{"norm_eps": 1e-05, "bias": "all", "warmup_steps": 200, "decay_fraction": 1.0, "batch_tokens": 32768, "steps": 4068}
Each number is 128 + 32 x the weight over its row's rms, rounded and kept within 0 to 255. Layers, rows and columns count from 0. The size above them is the row's rms in percent of the matrix's.

# layer 2 MLP down (transposed), 576x192, rms 0.165, rows 254-271, columns 0-191
size [ 92  93 104  92 102 105  97  99  91  92  79  68 113  97  86 104 107  93]
[[113 129 159 102 141  97 138 154  77 146  66 107  99 178 134  80 135 148 185 152 138  44 115 170  92 100 129 132 125  83  85  99 193 164 151 135 109 184 168 117 120 151  83  84 107 154 164 154  90 119 131 107 150  92 115 179 161  89 179 131 113 124 136 119 120 145  87 151 173 135 139 146  75 111 147 156 166 163 105 108 203 118  96  73  84 130  82 135 117 161 132  87 121 156 107  89 153 140 184  96 163 205 164 103 120  88 131  84 141 147 123  93 130 135 147 159 106 100 101 119 128 149  88  89 139 177 130 110 110 152 119 143 156 156 111 156  93  93 129 192 150  94 160  89 150 150 139 165  83 140  74 107 151  88 118  83 163 113 137 148  95 185 122 140 116 121 196 141  87 204 121 191 129 136  91 148 134 136 113 104 192 154 110 157 134 204 106 162 103 140 141 103]
 [163 169 146  74  85 144 136 115 166  84 109 141 103 138  83 124  97 102 145 115 151 146  90  94 106  75 104 175 165 127  95 107 107 150  66  76 124 164 110 170  91 153 113  90  57 170 145 137 134 114 127 114 152 185 110 153 145 116 189 130 144 104 115  94  34 109 157 107  94 123 157 123 122  65 164 129  97 170 156  93 161 154  87 131 121 191 131 107 146 105 117 138 156  56  93 185 159  79 130 104 129 139 124 153 158 132 105 179 126 182  50 128 171 132 134  80 109 201 141 110  65 158 171 159 139 158 118  97 173 159  84 113 133  98  96 207  63  71 147 162 146 136  89 160  98 143 113 149 150 144 135  83 122 137 106 114 136 106  90 139 115 150 158 151 150 175 170 128 141 148  68 174  88 130 123 115 108 110 133 141  87 155 122 134 125 106 127 167 140 121 114  99]
 [109 108 159 157 154 160 151 124 123 139  89 154 102  43 112 140 127 109  72  70  74 107 153 133 141 145 102 115 104  98 141 146 166 130 143 106 117 156 107  66  89 130 161 196 162 113 169 137  97 118 123 123 139 151  77  62  64 129 159 204 127 123 105 124 160 112 117 188 139 161 144 120 157 194 122  99 171 141 145 153 171 125 114 175 126  77 169 166 150 131 100 102 122 170 157 139 181 137 107 131  84 107 144 108  92 174 134 118 125 146  84  85 129 115 136 135 202 161 102 147 126  77 153  66 187 150 111  99 133 129 142 189 118 144  87 103 184 109 161  68 110 145 156 152 120 105 156 128 193 135 115 170 102 106 124 124 150 172 141 151  76 129 126  87 211 114 116 103  91 146  96 142 131  79 119 113  69 157 168 184 118 133 150 137 151  89 105  84 170 101 163 112]
 [134 121 139 110 103 129  79 148 144 117 120 128 143  82 169 158  76 107 112  78  98  79 134 128 130 141 135 110 135 112  79 167 171 115 156 137 101 191  65 142 127  38 127 153 128 111 184 144 125 103 134  78 146 146 127 158 146 136 158 162  92 144 146 103  91  92 114 188 170 115 180 111 173  84 138 134 103 126 119 120 172 113 102 216  57  57 105 114  58 123 149 121 115 172 127 102  98 143 104 103 145 105  86 164 178 138 149 160 106 124 119 185 142 114 105 124 137 106 133 108  77 146 181 115 110 125  90  81 126  95 134 156 130 136 124  84 106 132 150  72  20 151 102 176 104 146 157 104 152 141  97  94 114 167 170 122 159 134  80 114 161  58 165 161 155 134 153 117 129  81 117 113 117 139  65 114 127  63 127 158 119 167  75 105 155 144 102 149  91 126 119  88]
 [152 107 120  83 107 100 118 112 133 208 153 140 149 100  73 102 164 111 106 133 111 167 101 153 173 147  69 159 112 129 153 153 132 119 144  66 153 114 124 134 123 116  67  92 153 114 148 127 134  81  79 179 138 128 134 121 151 157 176 162 214 122 109 125 125 138  96 229 143  70 137 121 169 185 134 114 138 104 103 199 167 117 179 141 141 172 132  77 129 132 115 120  91 173  98  80 125 108 109 105 132 141 120 127 152 114 129  81 103 147 119 153 140 125 142 157 162 158 111  75 129 110 188 140  64 125  56 142 118 162 133 123  91 186 165 149 134 188 158  70 130 127 139  83 153  90 138 137 134 167 164 138 160 139 124  60 154 101 140 102  84 162 122 160 133 147 138 142 165 132 108 138 198 167 109  83  90 157 168 143 120 108 147 119 211 138 143 117 192  93 133  87]
 [152 171 126 112  96 194 129  88 114  61 125 113 111 198 105 124 156 121 141 172  82 149  95 159 119  89 141  73 112 146 123 122 121 140 107 125 194 117 172  68 158 120  88 147 138 131 157 150 142 112 138 159 110 147 111 108 169  94 164 144 165  60 154 178 121 112 119  92 142 110 146 165 204 144 156 123 185  99 132 103 139  89 145 111  70 162 142 115 127 127 108 131 135 117 171 113  90  83  92 134  80 171 141 148 160 102 125 136 153 125 144 121 127 162 140 161  78 166 121 136 101 145 198 113 161 119 112 132 141 135 126 142 145 122 132 165 167 119 121 121 168 102   5  97 133 181 146 116 146  95  86 178 117 119 150 181 148 141 167 145 159 143 109  22 190 135 113 103 165 141  99 113 118 151 151 137 144  99 217 130 170 100  68 132  88 161 133 105 185 142 138 136]
 [ 98 127 120  82  63 116 131 102 108 108 149  85 100 117 116 120 131 164  75 118 135 112 104 167 143  73 105  65 127 123 145  67  88 166 205  95 131 178 159 135 134  46 168 140  69  80 108 150 118 125 132 119 112 138 136 102 122 160 167 142 148 155 163  90  93 144 158 104 161 122 180  97 210 135 125 106 165  75 123 141 117 155 103 163 141 216 105  52 142 117 166 143 148 122 109 106 110 140 206 182 150 124 136  98 113 151 101 111 164 153 157 105 151 100 103 169 132  96  74  95 149  82 172 147  31 156 196 136 145 114  98 102  82  82 115 119 125 130 130  65  87 138 120 144 119  86 101 140 139 114 135 129  90 109 140 157 130 138 151 146 177 172  88 196 115 153 149 114 115 119 152 128 158 120  93 114 168 142 131 122  96 142 156 151 114  82 137 113 176 115 103 101]
 [182 134 112 118 191 142 148 141 120 117 113 137 110 106 131  84 157 149 119 185 191 109  95 129  70  93 116 124 129 180 146 121 115 152 105 158 138 106 183 138 165  94 103 135 125 108 113  93 155 123 141 164 184  74 142 112 122 127  91 122 115 107 186  80 157  88 104 194  60  83 102 101  72 127  56 154 123 135 130 212  70  78 172 139  88  95 168 162 106 138 115  80 130 112 184 165 160 107 106 113 123 129 113 158 172 108 119 169 134 185 143 131 115 115 143 141 131  95 119 179 137 131 151  98 138 117 111 139 105  46 177 175 122  73  75 144  99  96 182 140  92 103  71 164 113 136 110 137 175 133 114 116  99  89  70 119 127 149 160 141 103  97 136 110  98  57 164  79 138 159 144 135  75 138 123  88 112  67 121 136  59 125 124 149 156 118 144 105 124 118 159 110]
 [180 129  78  73  80 118 141 153 104  80 158  45 106 129 151 199  74 113 158 127 109 158 113 115  70  71 157 171 107 113 109  65 140 146 158 178 154 110  83 128 130 128 121 127 195 151 115 110 124 113 100 172 129 171 116 127 134  63 217 128 122 118 120 115  95 149 116  36 173 154 149 122 143  92  97 170 144 117 143 216  89 138 190 152 145 111 130 120 160 124  84 112 132 118  98 108 143 109 145 149 119 160 168 147 101 119 146 110 119 142 123 114 170 145  90 126 155 119  95 103  94  63  77  99 102 137 136 136 104 169 107 139 141 173 159 125 167 110 239 168 122 110 122 148 145 122 106 131 150  79  88 138 125 141 144 120 113 146 152  78 136  81 110 150 116 172 145 171 101 146 152  84 167 167 140 171 144 135 120  71 141 145 114 169 139  80 108 126 146  90 114 145]
 [100 126 123 157 134 158 192 129  89 178 163 153 118 117 141 156 150 144 180 128 154 158 101 125 117 122 172 118 185 124 156 132 110 218 112 122 196 100  81  72 148 133 118  20 115 128 110 152  70 132 213 102 131 146 114 184 126 168 133 127 129 122 109 122 135 146 131 125 139 172 127 123 178 114 162 126 115 101 168 162 137 101 174 148 126  52 151 170 175 161  86 131  72 162 163 119  68 119 152 198 190 134 126 111 102 164 118 125  53 108 119 137 147 164 115 109 109 125 149 112  95 149 153 152  87  85 121 146 143 120 170 165 102 141  93 154 103 123  84 127 109 151 173 166  73 134 127 116  62 147  84 180 106  89 146  88 148 128  92 151 160 150 121 146 170 141  63 122 135 131 144  73 120 102 106 111 101 139 147 175 151 142 149  78 129 115 103 177 166 147 105 111]
 [ 94 197 166 117 172  86  63  91 115 101 100 185 113  44 130 140 125 171 139 154 145 113  96 138 107 108  94 153 158 175  88 129  50  88 119  96 145 141 201  94 107 109 111 138 129 166 158  68 133 118 130 133 114 112 149 176 142  85  70 129  98 174 129 114 122 189  65 165 174 102 130 120  98 149 114 184 151  79 106 107 134 153 125 119 101 188 113 134 137 148 127 108  86 133  79 176 142  87 109 144 156  97 103  87 100 141  65 113 166 129 109 106 159 144 126 113 149 113 123 192  88 128  58 108 138 106 141 101 113 115  78 139 136 154 119 159  84 133 140 110 162 115  96 174 164  94 115 146 130  93 119 107 137 179 165 146 113 145 158 115  72 134 154 188 124 103 190 163 128 132  96 103  77 136 146 122  97 162  99 157 202 135 152  90 104 124 106  99 101 150  75 170]
 [144 109 143 107 138 156  64  91 118 114 142  73 154 106 133 109  89  85 156 118 178 132 105 182 179 100 138  95  88  95 103 122  71 155 129 126 171  42 152 101 123 145 150 163 146 114 105 103  99 107 137 148 111 103 173 107 139  97  94 129  91  96 101 177 152 143 125 146 119 147 130  87  68  65 110 164  78 141 137 171 133 129 104 138  98 153 102 104 136 104 169 183  61 136 128  79  92  70 140 105 158 125 126  75 115  82  95 131 131 102 177  82  72 149 128 108 183 133  81 162 125  91 139 136  44 128 156 123 110 109 126 136  96 114  85  70 129 111 135 189 106 170 109 145 100 111  98 162  60 123 117 136 138 186 180 145 148 137 136 148 154 112  75  94 135 155 141 153 143 143  92 171 151 134  91 167 157 131 111 155 118 145 112 124  80 150 210 169 100 150 196 174]
 [134 123 176  89  64 102 177 139 144 123 231 103 132 160 118 141 118 138 153 140 125 120  78 135 210 138  92  96 114  94 167 170 120 104 178  86 120 190 126 137 156 127 129 147 149 102 188 100  65  99 150  94 113 116 120 166 133 129 125 190 149 153 121 153 165 142 133 166 100  67 110 136 126 162 112 184  43 130 105 213 133 153 132 152 191  82 139  86  81 123 104 122 137 179  72 100 165 152 178 135 138 166 128  67 152 102 122 151 113 116 169  88 120 142  80 116 126  83  84  96 117 138  82 180 111  88 165 115 127 138 130 146 160 125 114 166 144 187 168 102 140 119 168  84  86 132 108 135 118 141 123 138 113 107 169 137 112 117 169 120 136 127 104  95 166 134  30 132 178 131 156 128  84 144 137 125 107 165 116 125  94 144 108 110 134 114 124  61 122 150 129 146]
 [ 89 123 176 144 117 125 137 111 138 155 114 117 130 117 125 102  41  90 170 117  82 183 162 140 119 104 139 170  97 145  55  93 147 146  90 164 102 124 194 111 136 144 132  99 180 126 120 156 142 107 195 114 178 181 109 213 170 150  99 212 131 103 154 113 119  88 167 105 141 130 146 102  82 182 121 125 102  57 159 125 140 124 134 146 116 102 136 148  92 157  97 113 126 130  98 134 170  54 159  52  76 108 121  78 117 145 110 124 105 139 162 122  82 166 139 154 155 133  86 161 165 101 112 139  82 163  91 151 178 118 133 137  99 174 149 157  90 109 107 171  76 138 168 122  28 122 143 163 145 146 182 115 163 103 132 143 114 141 137 129  99 130 103  89 162 167 157 125 129  78 128 103 125 126 117  91 119 106 119  86 149  72  93 105 115 122  96 138 118 158 178 168]
 [127 153 112 120 183  65 163 148 145 192  90  91 110 128 126 173 114 153 118 150 160 118 145 130 104 198 170 115  74 148 127  71 142 147 157 140 111 134 125 101 109 153 155  82 131 133  93 109 110 131 122 125 146 123 142  36 105 159 170 143 123 131 173 178 118  82 109 126  75 172 111 134 141  76  75 181 176  80 137 108  94 113  93  98  94 116 133 133 150  40 158 122 125 160 117 138 179 166 164 153 135  99  80 129  79 149 130 112  63 177 185 113 127 107  79  95 124 149 137 119 117 159  94  97 110 136 121 136 128 135 146  99 160 205 109 102 214 149  79 113 161 104 119 112 191 145 161 141 102 122 129 157 133 121 101 112 105 122 150 106  61 129 105 107 136 101 109 174 147 121 158 139  65 103 113  81 125 103  98  80  87  79 145 145 167  91 114  88 125  60 112  89]
 [147 129 159 205 183 211 137 141 127 138 106 214 116 164 121 150 110 185 137 111  97 209 104 141 155 116 145 134 146 127  81 145 167 120 168 139 171 159 185 121 162 134 119  90 131 154  94 150 137  99 181 136 107 163 170 200 189 178 124 186  94  99 146  99 103 138 116 165 123 153 133 121 103 172 173 125 163  82 151 186  98 122  49 141 149  93 100 136 115 122 136 148 107 128 126 145 118 126 145 121 158 129 144 168 165 113 122 111 103 128 164 127 108 118  80 151 139 137 143 166  75 114 151 108 122 138 172  88 114 180 164 120  43 107  95 115 146 133 109 201 145 117  82 188 155 145 112  90 143 127 148  94 127 130 153 122 175 103 174 135 127 125  61 115 121  97 104 116 124  92 117 145 122  62 127 111 161  87 115 178 133  66 147 134  96 172 149 152  74  77 117 135]
 [173 121 171 171 176 127 159 160  48 138 144 138 126 142 156  80 159 117  95 138 111 216  92 159 159 138 115 122 157  82 136 104 106 102 180 157  73  68  99 146 111 133 186  97  95 128 105  96  96  91 129 135 154 140  88 189 192 120 124 167 121 146 116 143 163  61 124 157  97 128 137  77 105 153 175 195  77 157  96  79 130 139 160  90 214 180 123 145 156 142 119 131 103  93 180 160 185 135 148 187 119 128  99 133  99 108 149 148 115  90  95 158 127 120 141 125 197 105 118 145 160 127 105 133 102  86 106 151 182 136 128 125 120 145 182  58 137 130 125 121 146 127 111 174 104 165 112 146 149  91 145 135 126 149  89  56 135 123 206  73  93 106 123 154 134 146 108 120 148 104 113 158 111 118 149 143 136  67 142  76 138 114 143 148 111  89  98 166  96 112 128 128]
 [142 113 140 167 111  97 119 130 116  76 128 147 159 145  95 143 159 103 140 146 131 207 168 165 113 100  99 132 153 171  86 152 104  80 170  94 170 147  97 108 119 108 134 138 138 203 172 124 209 142 156 161 119 115 155  90 149 116 165 192 154 104 177 205 134  69  99 162 165 155 131 145  81  95 176 100 144  83  90  78 136 114 135 180 133  31 101  90 115 130 118 129 102 101 101 124 141 137 137 121  72 158  90  51 105  96 116  77 126 144 151 100 165  95 103 148 118 119  68 119 137 112 110 102 164 134  93 110 156 141  87  87  66 131 131 142 118 158 117 150  77 132 121 111 112 118  75 106 114 101  97  91 105 111 141 109 127 105 120 154 115  89 104  86 114 141  53 109 115 108 135 110 138 124 128 142 131 182 155 137 199 118 153 157 115 117 127 182 146  66  89  59]]
# layer 2 MLP up, 576x192, rms 0.183, rows 255-272, columns 0-191
size [ 93  95  90  92 113 106  97  95 103  65  54 105  98  80 105 107  98  97]
[[ 99 143  75 101 136  86 164 131 107  78 142 136 118 117 108  81 185 141 172 111 134 155 114 113 160 133 149 133  44 119 161 124 137  49 126 112 147 137  98 192 130 127 150 148 174  24 122 119  73  86 159 120  68 131 117 134  90  81  58 137 170 139 104 166 142 191  95 138 133 108  89 121  60 178  34 167 185  84 129 111 165 145 150  98 137 128 114 100 122  66 112 150 109 105 154 125 109  76 129  97 105 167 191 120 128 149 169 154 137  87 113 144  86 122 137 123 100 104 131 137 187  98 138 133  94 132 133  85 116 169 107 168 122 101 136  89 161 125 126 112 148 158 131 132 123 135 109 193 158  69 179 120 105  71 165 137 139 146 114 114 147 139  89 113 120 143 141 146  65 118 157 132 165  75  68 163 135 119 127 138 132 157 156 126 162 167 131 112 135 126 140  74]
 [ 86 134 129 121  76 124 155 147 157 168 118 116 140 147 167 113 106  75 132 101 126 153 113 123 102 175 142 110  92 122 143 153  95 102 145 158 140 124 147  92 156  74  86 146 148 122 106  92 146  98  84 126 132  74 148  84  90  89 141 121  90  94 153 153  85 103 141 127  82  69 139 123 114 113 190 156 104 115 129 109  45 118 143 187 130 105 116 109  97  87 173 173 113 114 133 106 132 109 126 147 151 149 150 135  54 123 178 159 201 178  97 184 149  78 138 154 145 126 151 184 159 206 175  99 175 133 103 125 128  97 115  98  83 146  75 126 171  86 188  87 158 163 149  85 129 167 137 122 150  88 106 131  95 112 126 123 194 164 138 124 142 123  76 132 183  99 166  69 130 172 166 135  81 140 115 197 135 149 138 161 139 164 118 168 114 195 131  79 125 151 121 181]
 [157 111 173 132 170 175 115 163  58 170 114 109 109 102 102 100 122 147 110 142 102 156 144 172 138  67 191 113 121 125 117 171 142 179 110 155 127 132 134 102 138 138 101 151 135  80  65 166 171 129 146 135 143 210 196 130 127 125  98  63 120 111 189 186 225 148 105  60 129 100 159 156  95 171 127 136 120  90 159 189 123 154  93 106 149 139  96 122 170 164 124 140 108 136 132 141 122 105 143  95  48  99 141 111 136 145 132 106 121 130 135 151 123 135 130 114  88 158 135 161 108 103  76 103  93 138  87 153 115 112 103 115  75 149 133 135 148 139 183 138 169 147 141 118 139 162 127  76 112 104 114  77  61 121 131 122 149 133 131 135 102 153  36  79 145  93  94 141  78  98 124 189 173  75 121 111  59 143 145 167 100 168 150 157 143 123 173 131 156  94 104 142]
 [ 90 136 112 200 179  80 184 134 128  92 155 168 198 124 174 152  37 132 164 158 124  93 162 133  96 135 163 119 100 159 126 128 151 173  48 123 121 227 145 129 130  80  96 170  81 114 162 116  93 108 142 132 151 128 156 153 137 102 132 132  95 190 116 101 153 168 128 130 138 143  97 120  83  74 154  90 126 190 105  83 128 141 108 138 154 115  90 106 123 142 145 104 109 176 124 143 137 147 147 160 128 153 163 142 163 117 146 125 105 107 183 113 231 180 112 137 100 146 135 177 107 165 128 109 129 152 117  99 146 141  92 205 108  82  52  99 147 117  91 116 128  86 139 135 133 113  91 134 151 100 135  76  87 138 168  89 116 153 128 143 110 145 118 128 139 143 102  70 125 146  73 171 122  92 101 191 112 122 136 117 130 167 105 135  80 103 129 137 163 126  75 170]
 [154 160 107  87 110 121 119 153 151 162 141 118 151 128 198 138 102 150  94 115 155 132 128 150 111  77 142 130 118 117 161 122 104 183 124 137  80  84 166 106 141 154 115 154 125 134 142 143 136 165 154 131 129  95 172  91 203  72 121  58 114 158 103 175 125 138 124  73 135 142 179 128 119 107  69  94 140 149 149 164 185 152 144  98 147 121  85 120 193 166 127  74 153 127 102  78  89  67  96  99 152 138 122 148 173 114 158 154 177  92  65 156  82 135 161 136 143 130 158  70  81 175 159 103 131 154 140 136 150 121 174 101 127 112 133 193 138 174 135  95 115  60 125 103 149 134 137 112 196  85 139 136 113 104 126 119 135 159 153  57 135 122 134 153 169 110 132 152 166  87 147  69  85  95 136  76 136 147 157 137 147 167  85 104  35 141 128 128  93 102  53  87]
 [152 149  82 185 110 108 121 137 159 146  99 121 106 141 104 145 114 114  98 129 103  34 122 101  80  86 126 109 113  84  99 119 127 142 109 103 151 146 171 141 108 130  87 211 120  88 128 155  93 150 118 187 136  86 156 113 121 131 112 146 103 113 117 138 138 143  99  94 124 159  91  24 127 157 170  90 111  96 163  99  78 136 101 181 118 197 115 103 169 103 125 152 183 134 109 135 126 146 119 180  66 109 110 155 126  87 123 107 184 163 150 134 124  99  93 117  98  79 169  87 137 106 102 143 161  79 155 119 104 134 166  78 118 145 159 133 111 185 137 149 104 117 113 161  54 105  97 116  95 146 134 139 119  88 172 160 198 116 151 129 127 160 112 160 154 159 102 145 191 167 113 101 147  64 111 182 148 130 120 133 180 146 130 164  95  69 120  79 174 172  82 167]
 [147 158 167 122 134 172 106  54 187 104 114 154 112 102 201 174  67  95 164 169 111 163  78 131 130 128 156 147 116  96 189 104 106 153 159 130 142 143 114  56 134 180 212 126 138 143 120 167  79 134 148 127 161 164  65 110 152 150 142 100 136 135  52 145 115  89 102 185 136 121 129  96 109 161 159  97 121 169 105  66 124 151  84 105  80 143 158 148  75 121 152 143 114 182 104  94 137 117 171 169  62 121  81 144 131 142 182 153 134  78 166 137 125  97 115 140  99 124 142 111 129 114 106 207 133 181  97  99 146 157 135 148 122 139 201 150 126 185 109 133 148 133 137  66 149 148 137 121 136 118 161 151  52 182 163 122 159 129 118 105 109 145 135  88  67 161  72 146 139 111 129 129 146 159 143 114 117 106 149 126 180 157 127 116 110 115 150 147  75 139 160 119]
 [165  92 142 150 128 131 100 125  92 167 146 142 134 126 141 145 124 124 139 108 150 174 145  71 128 175 150 153 148 178  80 140 140 141 169 172  63 101 120 150 113 119 192 105 103  98 109 136 126 146 138 119  96 121  19 105 109 131 146  82 103 110 141 106 153  81 160 145 144 130 124 139 132 143  73 102 131  96 124 133 138 124  48  79 119 145 117 174  74 125 102 151 147 140  49 131 120 136 154 118 132 106  79 149 125 165 125 110 136 158 200 158 118 181 104 128 144 168  99 165 152 105 167 112 138  98 133 159 105 154 152  93 143 157 138 148 112  50 158 114 120  90 209 131 148 106 104  98 173 147 166  86 112 107 197 104 122 127 126 145 151 133 113 121 125 193  97  99 141  69 143 134  42 103 124 119 109  40 135 150  74 108  85 106 155 127 197  79 160 111 103  66]
 [146 126 103 118 145 180 145  92  98 166 129 103 114  61 121 134 137 158 119 170 153 136 121 160 154 154 157 122 140 111 173 113 127 145  92 170 183 166 130 104 176 178 178 131  94 126 133 153 113 114 151  90  59 193 121 148 146  60  94 107 155 164  82 108 109 130 120 107 168 123 164 103  93  98 137 135  98 174 146 125 128 106 140 168  95 138  66 108  93 141 170 129 121  91 119 103 157 121 108 154 120 101 172 128 114  93   0 108 183 119 179 134 121 166 118 139 116 153 108 129 145 132 130 115  99  64 156 161 148  73 128 135 177 120 138 176 108 160 130  87 170 167 132 154  85 118 104 126 160 114 142 143 156  84 171  83 148 162 132  82 128 112 130 146 136 133 166 141 115 114 110  68 219 139 182 113  97 129  99 135 130 122  79  67 103 128  58  83 186 131 151 157]
 [184 161 129  98 115 152 114 141 138 171 115 105  98 172 142  93 138 170 189 137 166 160 183 117 113 117  86  89 137  40 156 114 118 140 164 129 137 112 115 171 209 171 202 131 115  67 108 164  97 151 109 137 144  96 123 143 172 170 136 118 147  97 104 133  96  78 145  87 100  93 115 102 105 107 176 148 162 180  84  91 138 185 136 114 160 119 140 119 116  89 144 183 181 159 139 116 104 142 111  96 164 141 116  98  89  83 133 118 158  96 197 169 104 180 174 142 117 123 174 116  47  78 139 134  93 100  85 120 167 167  64 109 120 133 146 138 121 105 114 103 101 109 112 163 148 123 143  85 159 106 109 100 138 134 133 148 149 146 103 150 141 127 160 147 100 167 147 139 165 193 150 153 108 131 100 112 197 195 154 124  84 148 127 122  88 114 126 178 198 164  90 119]
 [121 124 136 138 174  82 150 111 143 152 143 104 128 142  81 130 104 172 118 131 119 136 103 118  98 112  97 107 126 106 123 222 151 141 110 103 121 222  87 157 142 101  75 122  92 120 125 131 139 126 100  96 157  77  81 148  78 108 108 125 141 135 186  48 133 167 107  81 121  94 132 141 116 114  87 123 162 117 171 139 149  61 110  89 131 161 145 134  71  64  99  73 182 141  82 147  83  91 129 146 121  90 114 131 120 143 152 125 104 128  46  91 103 128 135 156  66 135 116 185 127  88  86 140 155 134 135 175 106  95 127 122 140 207 128  88 113 148  98 141  65 152  97 143 151  80 154 112  75 120 100 129  95 120 126 117  85 151 136 131 191  88  79  94 141 133 115 137 129  86  89 132  93 118  71 138 105 137 151 134  73 107 110 167  52  84 145 136 160 108  63 115]
 [121 111 118 102  68 110 161 133 202 126 213 125 178 111 158 125 131 110 122  67 101 131  77 124 192 150 125 127 119 108 135 152 124 118 102 110 191 141 173 147  99 201  76 126 125 115  94 134 108 118 110 164 110 138 170  61 154 118 152 124 159 177  95 104 108 178 117 164 143  93 103 112 100 165  83 123  80 123 111 144 135 121 185 105  82 123 140  91 146 149 110 132 116 113  96 160  75 175 150 131  65 171  75 167 160 104 117 163 199 166 143 186 118 129  87  87 130  93  99 120 100  81 124 129 102 166 171 146  89 147 136  84 124 135  64 151  71 146 121 111 105  97 122  97 120  98 166 163 114 103 147 168 153 137 134  53 124  48  98 105 119 164 134 164 167  76 119 116 139 139 147 130 112 126 127 154  87  86 160 159 121 185 160 152  96 184 154 112 101 137 130 154]
 [123 173 118 112 110 134 138 137 155 135 131 233  91 128 103 126 107 113 128 100 106 122 100 129 146 157 213  82 180  97 182 153 174 102 154 108 100  56 138 132 100 170  97 100 130 177 147 120 159 151  94 131 117 136  73 119  68 144 134  70 155 119 102 100 134 161 148 152  74 102 110 149  84 129 115 141 124 183 140  80 162 119 117 195 156 115 185 134 112 160 163 110 137 107 170  71 109 127 121 124 110 169 165 124 136 148 172 158 195 139 148 126 138 101  83 154 123 153 209 114 109 191 141 149  57 114 180 104 121 155 148 133 154 101 117  99 164 177 143 110 130 113 102  85 145 126 148 177 105  92 168 149 136 172 124 147 182 144 155 126 120  88 187 124 164 127 106 110  81 175 179 118 177 172 154  96 167 111 121  70 130 115 166 101 148 106 145  89 138 142  73 126]
 [107  96 167 162 133 129 174  98 195 103 187 111 157 142 160 142 143 164 117 105 135 196 143 105 144 102 142 147 128 129 158 173  56 108 126 162 144  92 165 141 149 140 104 154  97 129 106 153  85 101 117  47 128 102 109 115 133 103 176 111 133 185 129 137 138 137 142 128 139 146  83 145 143 156 165 133 162  68 148  97  97  91  96  98 113 190  60 137 129  39 183  75 178 178 139 140 162 123 119 173 169 129 114 100 147 126 133 102 127 112 149  67 100 141 136 180 146 109 168 154  89 204 145 159 119 139  92 119  94 167  95 165 110 105 105 115 155 126 135  66 118 143 120 132 167 210 134 158 128 133 135 134  89 112 136 142 162 105 128 127 155 150 123  37 100 152 124 147  86 113 201 107 114  76 173 112 119 126  87 162 169 101 158 155 147 138 163  77  84  87 130 125]
 [100  88 163 138  98  83 132 119  68 159  87 123 125 144 153 112 110 150  82 178  96 117 143 137  68 190 174 145 110 147 135 122 168 110 122 173 122 196 136 103 214  75 141 119 166 116 114 137  78 109 105 135 106 127 182  94 157 125 166 133 152  95 116  79  73 156 149  72 157 113 104 108 153 150  94 141 144 148 126 132 143 130  98 161 127 150 105 143 157 132 163  97 138  83 119 157 124 103 117  95 163 140 104 185 176 163 203 139 112 197 126 130  54 151 166 164 138 123 231 128 153 180 136 132 146 105 107 151 146 172 152 101 137 154 113  95 142 136 114 199 129  33  98 145 126 160 103 121 116 131 128  91 116 135 151 143 139 153 180  76  70 121 122 119 138 144 115 132 161 101 129 139 207 167 169 127 142  97  82 149 117  97  96 140 168  94 156  66 136 144 123 135]
 [130 162 122 162 144 121 141 113 149 110 144 142 174 149 148  92 121  91 104 105 164 123 100 161  88 140 169  37 126 113  88 117 131 130 129 115 110  97 136 163  89 123 123  97  90 147 159 155  88  95 115 141 226  97 119 196 159 118  96 172  71 152  99 111 100 106  89 146 148 111 108 138 100 198 131 124 167 169 103 118 101 172  94  98  85  30 121 160 141 124 116 111 141  67 134 152 203 153  99 179 105  51 139 138 134 147 155 101 128  95 158 146 102 149 137 123 160 102 110 175  87 144 129 133 128 124  97 166 121 159  80  69 185 111 112  83  77 118 116  82 159  85 108 149 150  83 206  94 125 133 134 126 124 131  71 103  87 137 148 124 152 167 134 161 124  97 197 122 119 125 150  79 103 154 136  85 131 117 136  88 130 132 176 162  98 188 113 146  78 153 131 119]
 [101  94 148  85 100 147 150 144 128 166 158 112 137 138 177 113 117  95  74 165 125  56  96 117  74 112 135 109  92 120 146 164 115 177 141 176  76 106 110  62 100 127 119 108 171 116 113  84 127 166 111  94 151 120 156 155 131 192 149  85 145 113 143 199  96 131 184 117 130  67 143 151 160 104 156  86 117 191 110 155  86 158 134 145 132 198 162 120 132 119 158 133 128 175 119 108  98 112  99 113 132 109 144 149 105  92 126 112 119 144  90 109 108 109 143 161 117 126 116 122 136 136 124 183  93  93 130  89 107 157 194 180 144 135 151 180 187 129 123 108 182 132 148  93 125 125 142 139 155  88 159 116 100 100 100  74 150 111  79   9 188 107 140 132 184 103 174  94 134 109  80 163 124  80 153  71 101 147 114 127 139 107  89 114 186 144 132 134 131 162 206  98]
 [147  94 131 138 111 141 144  86 101 119 150 139 114 113  87 136 119 199 107 214  69 175 155  75 171 128 144  91 154  96 102 174  89 115 164 114 138  65 159 100  94 133 133  96 105 133 164 119  94 124 142 124 121 177 110  61  92 130 159 130 132 126 137  96 143 155  72 133 150 117 139  94 187 106 138  82  88 138 133  90 155 180 120 103  99 160 129 175 121 150  62 163 109 126 132 196 132  61  90 132  91 166 166 145 154  96  88 153  98 150 150 130 105 181 140  94 123 140 157 180 184 130 101 162  76  98 153 131 102 167 140 127 132 160 123 167 128 139 111 146 129 148 114 153 165 127 134  82 141 113 154  97 140 101 164 120 149 115  93 195  73 128  64 163 106 153  83 157 134 119 111  99 141 184  88 106  77 139 160 151 212 110 197 173 141 153 128  89 112 111  70 133]]